Weights of a small GPT-style language model, trained from scratch on English Wikipedia.
Size: 13 layers, MLP 1024 ReLU, vocabulary 1564, 4.29M parameters.
Training: a variant of SOAP for these matrices, 94M tokens.
Each number is 128 + 24 x the weight over its row's rms, rounded and kept within 0 to 255. Layers, rows and columns count from 0. Numbers have three digits each. The size before them is the row's rms in percent of the matrix's.

# down: layer 4 MLP down (transposed), 1024x128, rms 0.175, rows 1002-1023, columns 0-127
# up: layer 4 MLP up, 1024x128, rms 0.181, rows 1003-1023, columns 0-127
down1002 107:155153099154130127104143100119162136156110095198138136136145098142115156153162154134114126130143122107122143130101144096133141136115126107132103134146127107139079111148099105099141124153120090104121112149118041116137166132105168093118138112083132119130118139117159132145130113127112174128164106128164141148152136100108097187170147116085099139120157147124126105095150151103098146112106
up1003 099:107148109128121161103141071117136094098141102188115120104118125149141102144122110135187112128130123156116122098106162122112152108135145130137148119114147103144105123150105183105107114148124155086118075143082150123117153163158156096151187134136146134119137153093117145072148152156134091101083140128126143136086151152153094174115100116135103109118137096137130128133147104121116145135129
down1003 113:149138165130156114156132163119095093134076093100153130114126167110120095136127107154130127182154104099141129150140113109103179143078089139113152130119096136138144119140135122150110159110149097141113154122114122163153122171114144121092120178098099146103131114157094129156145113160121100138134156162152087143136118120138158091114107129137142138148106168178100092109102096113096117109135
up1004 099:135149148137138137162146087127119090115098109133128147130124118109146128089129114125155106163168136144132140112145148152086154117152132112141148132098164150109095159136174101147117123126117117149101138121098067155182097196100146130109121135111126121171127125133119148141113148138124122095173120114102134140158158088076146112090125131090098109150193153134124130121131097094137141096137
down1004 107:082115117109144108125155080112075153121100126110098183131141127148180178133121124122128144113128121117112125144114121130114105133130144099131141084109132171121098103132144164117105120142150129091148123164147154135104156063176128075120108156131125146152139110119134094127168106115131092161104152151103116106173103117125111156100130155137128102139108130121133137064124158165147111126153
up1005 095:128125170070139099166094081129143183105147158125131102137142129140122152148141120110108129111142085097145178122096143161166157125140167152116122166100134127149103139138151158115120158140143138103174134108112073127139142116117134139130141124133104126099110101139160166137105066133139150104119162126142133119115103123150088127114125119102149137122179107147097110128150149090121094158171
down1005 101:130107120139134111124141177175147150122094143116122151079121098141151131108101122124133154146130089118124111123109082140148100091144151137145121115150099136120117187110112100127121136081115121149147114074133109128162131162136082147111132141178161121097168108142124100107138074127123118114136087110157108076133113151101143136097143167095113129167073158104125149136145096126118136127145
up1006 103:112116140146136123164104162147137139140151152145145182100107143148127121167122123055131099092135185154146102141122104113103116091148114114143148098135102142161107153127133099123127097126086143107118087097122128139109133134156128139090181121106135106119158154098148117132133152120127112152121150128091136126143099118134112174127172118079160088108093133089135135124135094142148145121069
down1006 112:137120109086141118188119133125124136108094157121131096151128114164169116146116119138099170134108107137116144085078114145109076092105152091119135136123157135147160129129159093123139145126179066142147152134110130153150103125127161131120100157161125100133157107115151179113139124133129128116129150156122122147137069144103115084149108126129151154131076130120111138120117156171123155171110
up1007 116:160146139124104171140129119114135165124094125144198103114160080163122118130117098118116148143108104117134113170136117165098114130102133125087156165095138169125164120116156141118150120159145159144153134115127139162126134080168167138103108126161111143151067113126157121109107124127146143135137087098117134118159127124119092134065125103111126107098172107124152108104139146132149158113156
down1007 116:156105103137144136095121152161133122144081176147127113115135111140096130133094129108149166128121098126138197110115097093155133159116144141160050143119113135109103102150115159099134114101125086133173146160109148091146152162118137163118156134112169108123149130123129143142160110129159124128120161123128139119146086135132166118158080134161121124155128120124111134137079123080132160112150
up1008 099:156132172103142080143140142105148158120130136146165140119145115128063087085123130107128111140144144126095104109109123137164116135144157101113116134141181115107158145125159106090159163140109137145145123132108097136174147110134127109136093159129149103110168111131151150086151117104129136154120113130119101124151121123145110158067151127146146080187135153178126155144136104150130144108168
down1008 091:163118123161107125132150140100144141136145116049110092111122158133111141134125111111130139115169124133151144140148139140112097132102064136114141132119140139091083132169150114156097103150129113158098077093119132087101135156137114211111121133179102174152099175135111140152131144112109129133116129136132125143149114153127126107121148113104120094121148113075158127137109134121105165130110
up1009 104:141101088075145100108107139139124135116146128154101128131114121157064111132116159132080134126127123134146149053113086094121141122121136115140153098117154146137113139166112150114099142109129108110146132118107101119158121137098106150140157134095152104079161113139162119091208115104165114138157164114126106122148163140167102122127097119145105123108133156139143159118109111132114159160139
down1009 093:094146144148152127124110127155085068144099132075153153123139120154143131180133056073123129142120098142114106147083154140118125093103118152116145125139145100143197119099155092116160092134164126163143140119144126120086117162144153124139144100142127108099104129126126141144117125117123110106138143147111117119137120150123146132125147172087118087089114144102089094122108091121132140120118
up1010 093:125106165092155093147158146127150117128113118129124111101142100146125148109120107135108101159143110110185123128137160131151100093112169106118107136133175105087106084140108120163132122191108121130174111082100124109144191098139122161167135134149146146115147125145127097141169123108110128116122139142130160147112092109126091114109149156143112094137160141109135162134182107143119163126155
down1010 094:137133136118142118168119127125112139100104117128123164148150111121133157127126133087138125151118175189143117127114113123143129098113135107121123130113117119120136109157127144112127124104107118121086130120149161132116090189118159131114184110151136145198141146093093205175125108093097093127170159115128149111138070114118105141159142109114119131085141100137096149097114102125120096112120
up1011 102:127125089116129138143144151090122149135134123155149146156107105138183123132085145083104141118115143119091095123114099134111135097119103145073178140146152146116143158176124118120134093102112090128107158124144159113128106124132148084166110082104135084102096130129141108143125147183175122141115147137144119124150146118135115138163150158161173148111106111120124133134134115187116122176155
down1011 097:098149162148123110110113124116146143101154113127132114107138083126130141131148139132158108168184130147172096123141106148159101181176145126146125146110154125134098108141133134114138121110136131115160152150161166108084150125101116138139115084147136150158144140126144108132179153126152100135121074151115185173104139124151144160105081102154088133135159133095121095090133156146123112101135
up1012 097:097137152103150128127099169096105120129115119160150140129164099158113140177123139135115124097118096129140092140153121166152152194098089159128118126102132149153086133123119174144117151100116143191151076099140127132123111115175172107142127106128109085119131122087131105161095126112151156117136167141140150090133125121148133106123104138116107098108141124146152147110116156114083130087128
down1012 085:148101116170120141154151091153143143132144123078117086160157127096149093120122146102167125102155193150124159140136145115128189095150137092153118135187116137122135153143103101108115148151118119110106145158114108162129122144123097156104155146123141191116098133163094159121161142152141128136109139105143123161145131165120111147147162113119131137163090124149141109159129141115155123135165
up1013 112:146120161106175079109132099124120138082105151117164111135122076152139094150125139133140087113164144126136058102108098154101084152152154127118124153158121124110107119141099159130092131076133149110130144128121156134143098148116170141158098141145116154092138103126138138119117162147133155100113128136121176136147138162120136106120129154135108172194144122139162142131121160122142088138135
down1013 105:166128082104145085109115120169137110107102084130131117166146134119123161164145132093144113178138148123156105153136097104134126163123143122128136086120100127135119117152146094130142120134114093120115120126172118112145105107110138115164160138069094154123136134114106092153092113132189134117102141096082108160147084111124076125115139126145145122131128074155091138100127125131141099162150
up1014 103:107100144139161165080146110130123100134148157103135133110121080136079153126158111119095139159131094136112140104175119142139109151109161147157122117132143157141115131116106119085103141189099089109145122129172105109167119135128099142104138138113118133100148142109169132145174155180102099133113133093167110174107106146134132083127108108130150120120125117134113114128137160129191148136159
down1014 094:147120101095156133122122167116107141125137117118124154130172144098107145108115066216127149174126184107092096137135109127119085164091138152142105115122137131089160108116146132121115091126155172096089110156107162111088153169137141128104120112108135134133123149094125104118131115121122120129124136120140101124113140163131141134098118117108130142071079095126158110157119102126116138135121
up1015 105:126101192127124152158095107147151159108125155139107134121135142108177107131110111147147127126144130129116129103133142134165121126126111121112110105138094161143136136118136088117113171110080109170147134072133129120104110127115109175111103115110188155143169120074108134111110120125151088146134151121086152146166155102106132124098119157120114127156128134099137096127077138069177122115119
down1015 090:110107114131104108107134095135101096107151096118155126137106156123146112121109118114129168092119109095143117106081080185116096146080111142138164147097126130127123119131120115165168108140138125116124133136122154141104182133135116126148179164143083130092139088161140075161127111086119146124131087172180145092082130143151126116111122130150112135127103153114121085116132130152111147123106
up1016 095:133153125152119140147140113124112099152130080149166125119111163138144148127150153129108089136112143124172124177146108114147127143111097122151150137113161091155183152087113112151141093098117172118136109121163131117150135098095107111098133160078167157114088173129124156145131121085132118127127169141116118148124118175127091109137108075121114105128136133135133117147113083156185105140137
down1016 093:124140141092095124128143106120100147114108118109132125154139088125105147112128110103114114132112104106127145161183157153130124100114135095138122107131140136155140133177158146118094152159150083143153107138121169134105152140107152167138115166094109121125129116131126089138161112127175145101141163101177146169074095121102119167148175112127123152119165083158158148160122130147098082112129
up1017 100:111090117132169113134129113114104151128101078145151098091131105125143113104140127101152128116120111149138187116109163157112115140112088162147160099141150101162153093106134140145126110143146109102095109119154161114135144129166138135170131111123090113108070089157148145158159091139122092122154107099123131144109121134171140147099130131161179110101155147167176130111154120125145149093130
down1017 096:095120191115118131173143154176130116141148106142102144149140097124122123138149115144101100136144117080124166151100113080115147139150109134142137182133128122153090090118139134144131133139196117117147126144151103091120129158166132118100164120146103125130144129165127128090131156148152143120148089161127118151121148106154113081135115120176120165111156135113107114146087118189128111095122
up1018 110:141113149158099139168121110138213136169127134127146098114143129140157119112174106167094088142125133113109115139134123109142136112152149134086123116120139130129112124177130137174179110132094134135145071130167125121146113134147186167088123105131129173142118139099124117082149117112058105140110115103125150163142144097144115092128113113129138119119133120139167147121146137119117112097113
down1018 113:093123105078156167104138097122107127159161158127194147117133131126086135146158148097148125101151125133165140150112138114121154157133144122090105123141133099090097174085125101132116147078153119151161143131131113139127115119140091127155103124121151137106112119123108085173102175149141167155126118118160084102134095127143163157111150129111133131122119143096102063104104140118115121122136
up1019 091:112139118126207088082125138150153126139111104142146156127089150112116111122111131097143128148126135133122117132144123122124137151098117091084152135105121163163145125082119106122115131138143174125122106134121125131113122171157099154107162121158125115110157121135124119109193065171134140155127158168171131160109106136146130102118124158116161106115109128133139149130180093143130109075164
down1019 093:126139157102090126193150147120146104138153114114130083165124154133134155142129169148102109134152123085113161092171130141108103119119103127147126092160115130121179105149122112079133122122127122146128148101120102143141115116100169114154134139153170103154125091190131141132083136118119130133135149122120169121134184155127125151138119127141127153120132132143160081079116144093125126118066
up1020 092:118115074099093125149159079106146200134141132144153103132132120081143073109107141156086132168150116151132132130093096094116101106105127142109133123123148134116125134125148080081150092167146116119122125144155145099151125109107147107100123114154145103134123145176118118132173134172083070145114124144115099132101115094116113141097122132146148144124133131096123126144160108138155120123115
down1020 077:151137140086121118132106112134146132146173175141119104090133121137121129107113161112155066079125131105152153084176142133120121137141123077155143140142141090112113157096155107169112115154096151113118131163130127147138121151151067140156120088108131167162121137135130150103119128128115150110140146096143122129148108133140138120166120110169144115138136162112081098125170138095134195137127
up1021 111:113145117159143145127114137132121127116139080119157170096128091114116168135150178135141152132155167166172147174106121109138133126128155134106135115117136191145132143133129111146104117137112107159126142168122112126076098138137103127146138139102130096105124132095123077111166111132121101074119147117115187121121118157120134077152182122127139105084150145138143093105163133087113139118114
down1021 102:168083166118106141159111131149076123138134119180125109154143125135136123132153110122104156140116138086126125119143090144152102118121109156094141132116103096173196117138113123119139162111139092153103108087140106116142117184101154119139147132145150137117120116154155134113139109108132106168093125136140134155100174156179123112101148096123138164123110131130135114094126188109118147172099
up1022 096:110128115142119084174126118135140150107117087133115154167128092092148122132131109125079129132173139131131134167108101087146175119106140126118079165143144174158100105135113142147115123135129132149096142100091174143124122127127107172108097095117089126138113124106124123119153133161085105123135131135144131102140156097111090150137142165116142110143152094161142173115130096180174143132162
down1022 104:131157117147100108116154105128119092152149118142122105098174129125094087123105164091136153157167122125130113117129112124145159154108159123161119145131182125133098145145107117122166112106132072138139132113098161127166109146121111147036168126149177088144155101099130138137129118142133139145149118111150147113140131166119166117113145154131168166142128141171129112152140129087118119153109
up1023 124:146126148098090155103120125165146202148095117143179102124097111149145111157127175143089155120093106141152150142091087150145119137092126111100156169150129117153163133136131129145140144135157121114065135117071130107093122147117140129144161113124121118127140104086122120113130079144151131187124145167154139131128112132124122161109127110135160136115110136152134161128159090121141134155112
down1023 088:082126140129163141140161107119170120085144112115121161113140089131146122124132114117140121167150184073077155148128133111097133157156158141113103087118112117137105128182087146099099116157116152125126127126168135098117118132108121136130138133123119124156079113131118173141141119139101139111162134082101129134143124102099112115085175138102145147155167082158164152135111125136161098138129